Weights of a small GPT-style language model, trained from scratch on English Wikipedia.
Size: 15 layers, width 192, 12 heads of 32, MLP 768 squared ReLU, vocabulary 20721, 16.8M parameters.
Each number is 500 + 40 x the weight over its row's rms, rounded and kept within 0 to 999. Layers, rows and columns count from 0. Numbers have three digits each. The size before them is the row's rms in percent of the matrix's.

# layer 5 MLP up, 768x192, rms 0.308, rows 120-215, columns 0-31
093:461507534543557561542474442522478460501547517499458503531505491480442511512530579442481439472507
109:451488475445503505540419511511533463562498444542493450505590543499503470518507530433469522539523
103:544528539546526453436492540415544410460425531424504517542483486484474477555478523496476513504535
092:458464477538478530476572547535561479547533482484564513463470454524443543576459490529455467461495
096:563449558561542431478556476492508417515491523489476552462460481542491561490538575499506491522443
108:527574504518427484449477450526497474456548533434473542498456421557506497421475504455486493488508
096:466515494494485548502434491460491459520531419531462507532580552496513567509624530439440525532504
103:506417475508518583471525510564431509501479468499499513570485441520521525494446556508507464567451
107:525464546467477526457491449461451519430544548584407522515469508504498510440470468488462464517505
099:510527440468540479454515507410493469525433474507460543530506500485476574527470502465511503488504
104:553453511444536534451536504487482557478512479449454517532519443502461473515524493523496507433484
104:449516543443514512447488516550514465447530547525476546516464466440566554538544559482499482557476
093:520479487547441520488513529484528514510510511464519480458454452492512498487524528508496503449484
093:500501530512473543437461481485531500498485486500523513513479470583492545505569461444526511548474
096:505474608524487572469483503499559495482560542547569510481569407496519533567500461501502497484500
102:459456493556577502473518490582486512478437517443500489485420471492540568480498484485468510571504
093:561529458536371459491445493498538510452490491510530440531501494548483510496553494494490469496495
108:489540464480495506522531465485526498457515419494433540561497450523495471483511504483521522504527
088:462550457557484542510488544521479540465508424535503443519515441512411476530541480418528435507470
104:435540495551477442518494551504488485463468538471487489467581504456450549490421535495511518454594
089:510505490457536505586481543508452429547555501518517495508522477518521541579470563519437504540491
106:498458505476539485575530555534491527435538445488476489478505499543465489509516439505524456490532
100:528495496535475479455550515517617515483402491534498487536520512485486493522524506480457525497527
101:503476492520505460501573552510548558482494446565467603490563377567485499488459481505535452491554
090:453575484515518448466479535501534545524487537546499538552491487522505520468459526475384470515521
095:567573469483550479491560533515562478458432489520384456451544513525442484474497441447518508499548
102:451511377395495511521484513547514533492510469487521519440575547505482504533522528543487427502497
092:542521543530494433382472502464492557506521516505518521513513536482539510547534456520490514533477
102:542503488486449507473511455494444469514538531487490562490500461567567538538520469466488459495514
082:473608460547506572469523500544430544485454464493499484460496475428498548504415547610487529479507
092:539484486493505527470547534502430550524521419464515500523446511531390517465442492501498518523520
113:454540443413475532539515509496476558484510542524515569539478489469530487522489524514476510457473
098:520482567531525518459476451469432505481429534500501545475526538476515509454525560496445495547574
098:519561511495495548480508505486528554482444492472504515522498486520536531504460500500459438472512
107:445496523557482521534489544493539479525479513459426476539456418557539507544574539464530472471416
090:487542513541477516540429467480506482479524481484489494515486500588521585503507542559461520543480
085:510483560532589419525530534494555524439509540524532491505505430534552497512529516515466491422590
106:544514511434507453503506545498499529455467589526416515447517513525502550481530510534451518503473
103:544548468556495482512462453474542430496514460474515447438457540498511540552511510409505438517496
127:484456506533476507511503497465502571498517504518521499476476473548453545478504503471504517521470
110:570494445428483519508441498552535491506477539541466606402470454550531466586498563519478480496535
098:533545478475563528526515473508531470525485560519549558529502458493524480487467530514517468475524
098:530501524427517521452533515478482600494528461498491492430458563540531504461473490507448468554460
091:405424468501536591475550503563433461511518490490564508488502548504434509506456514494534500484521
094:465449548570511475531516519541527519437537468526487486537463438433516466572471515461524462476526
111:564486523466487452539511459506503432500530483528484546391545509523445515477444539524487537517474
115:528446503491496471539508478480505464461569472521474565487564488467455541548481459456420508443566
108:509563577538477557432509511506509501419516541570492468553482483458496471518498541503423525489602
098:496472547484532514470559540433468539500501557481565473488428430507515533465451454513462512462438
093:492490523483434523478436471560484571524574540472524467452456463557493461526507444496457519504555
108:538536436513498570466527532505549502515462506470522526562527421459484504543514396458516458490495
112:513510491490523455490455495532513506441484531498489422501498561446469587441535496529464463552532
105:515551513484538513538567520448593556468492535464470483540554491457485583482604495519511462534492
093:510444482432498494530498462521453566521416457465526462514490551490535484484475518446548459517526
100:454474624567475511548478494564499504500464525544510453505468486450451480503473503549502491505454
102:550482468463476560491526493539461502492470455529539494495492464484495505558527482464529453514458
088:506516494533496562468570531526437469551545488510502485495458522506450449474477454461550471464511
108:504521498538554534495504489504488568556426519468478520512445523433474566551474501493491523455491
096:522558524514463476517534492484537427524472566449455416439432511485524542521473495478581475429551
098:514474490460462577484501448511473480454465494502503426477547588601427484522517602514491501460563
110:477501480536448498497499429462499436512468481529472535478524445569526500488509448477421445489433
094:448501437497514498526510456509534515481468486518478524468426518516503495490475470511530484561490
104:546508528567470543531510487543442530513474543552510502534540430459512474455464498484478478564525
081:549506446535508456487511551525522507438468441435450470476547439399477553510516482423470518524538
103:584568390561524489554491564507478493549475550473484523533517521468485486510408486488499497489505
112:587508513479460541459500476514454495497494521509556513440488426531513527621504523449506465456517
089:541540520516475426488577447532501401482456467484504466442547508486508535499510459437519501509535
096:560562525503453467431543509487550480417598445532489528483514554575439497447477473459470508444536
101:507532546543522484505486465525398534520488492521451562503520473565503506484482437471466518516542
101:441454475449458573576468443521450531488437507421500497580480433502503489556463541489437467517589
114:568463483592529499540536426492471583511496504506508485521455414541526535497517518531517491503419
105:524457533472477525520499435472495482518470556505511523570568507456420462424495509488502455489515
102:525469547454500538510517415463560537495570477453516565533537519499571572530530487461475531535554
112:507543534556460550478483553555532537494558473441464493461478457446578496519531434520531429469494
085:531550384516652466400448538462496494492523396479446543500473460470497495480607510519488530452538
097:533549507473457557534542462524532462488511488458491493520487475471539510500497494487454475522505
095:486382500462502505504458488487506438438514536477565488508468468518476482462521512504442497525499
089:516539488517424558461461453520510523611463476463502477509569489442506508435506535530514489478475
098:477469492538472487468500444581489504469468485541517511528499509599497588441481562499456528492480
103:414543506454515458481554443573456493537516534497497466601476468450482488440470594516492498484489
081:514574486497411450512497452524565448464539537530545509485516574493574470446482484497512535516527
087:579534493435483555522487500494484502514495502444454485526541559486464438487554426480482479513565
088:490537487483485517501468492525530499456469490575522465477479537468560514478466554440489452490523
095:513471594591412574547472466487461544497524485472511524535494479475511507420480503463504538462486
089:428462524464538524501366490510431447397598482460578518586570490499485516500510491571500493464530
097:507515483452510498449527523546500539500551550448537495514489555548490530520582574479469498493536
099:527441537514518473502554487488479442440510484517446487502497488592500520531526506512427483515528
101:524509521562465503517561437478448522545464481545473501533499502481525532510463533493499486553528
102:514566562511577479474492504425508527427426525526524467494517489600512529534468514464538498486540
106:489440466507501462450486578472493429493494433556493550523508472469475526461538503480454437493467
103:495544494548451491565489461464445546464476487463506439476543582523546557494517522497482496487516
103:474518501551500412496550514498494486461479467461418462417461510542512526551535523497475497444547
104:510545530467527499491482470508462431487421497539476573483614501525460519459507555558524491543511
082:504452474489435531471473554441504549468465483488570440562477526439558524525513484506514445596493
096:484524527513507445482545516538448513515547508469532458489489448443488488520483556437510504500517
097:519520462489536445534521517451511566470556520517526528451530494504439451446505509482571447582571
# layer 5 MLP down (transposed), 768x192, rms 0.297, rows 120-215, columns 0-31
093:510599536521487477493473427486459464494493481519491538471474493488437531526494445404451461524497
100:490444552545510486541411514495481467521467494508442453482437454521482527502438486521566461540500
105:525444423591417454457482520461515536468442466422541481484511571507474467507463532485575597500508
096:564488480474493446447470436532534557543473524526474485483490510477488515522521539498460524502531
097:494598448418498556527464518565398527542506467502544508490398477463505481445488519527508445470481
112:493467473525451469405494468514514521559491544508463502416475472570483496415594510522506479542495
100:487475489474544528479491450551494508535585477501473450521517518531535479489520613489445592516489
105:550505484574544441533469466554558474437523484560468525556532492556550542468497481575507475561543
107:503487549411577463501462442455496451480523458488485573480499532488473391525437442532525525513496
101:549481435468487524533534507507449518531489469434495548507547516427523485530504477449478487583522
100:498505588549505527497472485488580495515517538456558511450490531472498419524530492527536494486472
101:530506540495556469408498575543518508392542503521501485493563555494485503465405528488573519497476
093:457546501490571513547516511484463441500490494482423512446502530543523510480488445514494459458547
095:454538512471517489505448473465574538494494538478454529517523483457488548495514432495470500481519
104:470513483471531454498501543464507541480570509522533469564518555525534544452482514534463453484500
104:496536516460412502468528507495499526532557486472551464397432525550537448445467545510532475561418
098:525494505501317443502557476501489500559396484499535499502481533509530483549460445467543507532515
104:510486581477491416526494523514520506450470533541446540583507514495544452476504473464464513526496
092:455524488461439471561603473488505526476486462510551524494501559570422429483533492439503492522523
099:434525476523439520501516530495528512430465483505396499515516427500520497463538555462504486490514
096:451468531464546487489525413490476559496443522504535471519531487491503529437533515519555486522597
100:523508499472473542502499522499440494458455498437527495449505522490471521483514500465502492472500
100:557469481487554542576448536523472540539580475488542548457558482533464607536491492505451459508439
104:474500491538550478552501500523429481471514513496402498495555528438490536541483447459549522504504
105:484496553458455483399447551494551479487496503529510526535551508521455416548536498509467502578548
099:504458562521556487476481518499476455461513529547521468508515539532523518528477497524483491486549
102:505512537491494487499485433449450492532472474480596518491503467537508419494468533488532517514504
091:499521521480515521520455543581523465531446486460453540468467508491538522511441521387511457503512
106:442528563506443492557468456464513465580472573504518493470519442543446364454509502527510478512557
084:484417486447548511552548453538512511459529453523522462525529475548493502475466475496422451454512
095:514491474379482460429568452518546537464538486549518537561451486516482485475425491419467545492573
107:464454527478548487475465561510535512459482498507508513506455513554496503519471486489497552531501
103:550468433489393432523523502505481479460461468534566543559551452524485511452500459495500457518492
099:500530595450509548540482508448500552505415459433479473519539503489461478499431495509464478517448
105:488485533507551485503522510560512440475542567503423493515499538462459442524554539518523513455491
096:459415524500493480476516469525534495516443552509496554545457521526469514547531402507454469557485
087:493492423541537542459457517499472466504503451539465548480545504475380452507501441485454539539484
107:449505483547514580462438459440512478517475470528517493472459512530455562500530443508519479501458
101:528456527503491507507492545528496491499495526558527457513457477506532526500526498557496454534459
114:484455541445440519524419507553541472564439508533555477500492479534475462508607493497543518510539
100:516497430503477507532507476477457501476463565510541496540506460522423529423531509515518522461501
096:505517553497697463540450423510473517446498518508512516502507476497506499492555436478491486473526
100:450461506484546486493442536497480475423493483554470500538536492452521458520530520470499517477463
095:473513507492574438515452434464536509540525483518456554558527462459508446524539435504493436492442
092:535470406469614532525521518478465475531536492450447551523434556490485444510553523522442542495496
106:524440536458485495568524489479533502533530519515561472540501515572576459444413468518514512511539
109:480444540501419479493534420468498509509572541461497559478474452518528567528506563516524387516468
101:491598560524381546451487492481456511523386503478523571503478477516482431426528388462515435497465
101:490468589500498500453508484489546489432471490448493480466499519447572541446500472550514519505453
093:575513528513430542538436506459451459516474527515454518444549468516520499517467507449468552496464
102:489467569526448495482503473510460458456531588541524527525545470473463477469421497453452489421464
112:507507527506480489429461506501470541499480559498485453505474586511507585509544475555516494531583
106:515539541426487508540533528516518474574520507503436505568536457474460428494568616469493560530487
097:415548492522618535532461595499512522490540588512518517514541441501517494539507433529531537504580
104:477540534429413466504580457493485534467492566494507559502412502544508485486517499441480567509478
112:511452477532526481475453485493497487479466546470461464431493480488494493523463438462545609536520
097:430586553556534515492591542428440458531563573504517503509476504502512508494536404568495436451512
107:503509484507512471464482487486534547506418565452464523508449537500515542502551423523476477543461
096:545463481472507489517508474520415507481467558531511451473533583545510564517443533542475490493523
092:456539564479569491547459490440438543518525475540524492507447492499555491461432476505477563523465
106:498458532511437476547522574518485526519517520516548442438568521552447447505532418473464490476567
097:501534540489546491516479552464502490434501538456554503486491465489495391532551534548475534492457
102:517585500507527509461516513475500463529460519542512551475497507421521428534476539518507525517554
094:466473457566496503459562501448522467428511523486473506488527486456432461490466448504489564491481
099:500562525536459560505486495506507490505488455401523509515460492490541533552456527526505464475481
109:602504519494481486495543473566511479496503479513434464528439485462535514449469512426506472534475
100:550479532473533541451503472452564502434489464461553502508474502457478505516552468508593493529482
103:452554506522533525533531494501546435559481519485532512530526407452526503449497516522518548514529
098:460529552478474476550503561530518515484543524621443499496505583454458479509528391524490461516542
097:509519579455523575581495536494476488539467467499477537482498553496453544516428495480481491506475
106:507533525517467476563532486432438486530471500467519475489460445529501496444407520541452438526573
102:557524548531438494553537512496486548530493524468501528483501493524515450438528554418490473488537
104:491505464489489486504537455467519433449528548491449501474545583516534477541475497577551483519478
099:461448584504704517468486515536495469477551467414528482484436509503513519558473447542559555515501
093:450477610508382595585543460532459518519533531474523463517542559559461498530400519503508442540488
101:464485440502436482425492432437488574517480460462485543497541520567492478529468466482539499568550
098:493523518559443489439491473489478467540490493467508450491468516499494471462559414554513392427502
094:495485454458480567577540500569514516496490504429463476490510532535474487526564537494478480524517
099:498489487472484483548531521484583452517577485427536476536533537479498424493494437516499491447513
099:472466467539531441540498502496485509507427529413481496495435501458509510496493564457493481561554
083:482460488450630482453502504505449563557499461427512486536513474565510518511531502474529465490517
092:493522446494547445532459512524559453415431442489468498476494483509557555415504432467410554541483
094:515506577476504536470484400538446471507540522445454494470480464564493553551528558522513601482442
098:521438513568528520535448569496533523508518485447501458588548549545489480436584548497537457422506
103:501442496552599492479490447465480549479453529487464506523511455467488559414547473462559528533509
097:515517540516471498494509533454560520501587559408504497528503531523465509520490577465486512532470
101:487576453524456521556484472512513474550521453503548518496480521536500500454462582479543507543572
106:425523460521512460512571527482482531468523444557496477528569543520581415513472499496489503459519
102:506493495456518521562513522560505564495489473538503533512524481527573569490543428506477521546486
102:464486560455561554505507549498482435478473546531454518479521513550546444527528457516465526479501
103:459487473474589529417527478510460452575485540501494474550471471486453481523483532531538481548480
095:510449449494435503495501484499421509515502461602447558457520485520488472555502445481466537513499
104:487486587585550473464508560432482555485497509570520452517470535427526500479483434554479548488508
081:479520499494542538555560511537460482499510478522447518472452503497428538472526493457522507454533
102:550500504506425490487485478550507530473575495409483487530470552487499482512569487574473540520523
106:499459522524489461519375488497474442530526484461470479453515527529510492506551469420523493513487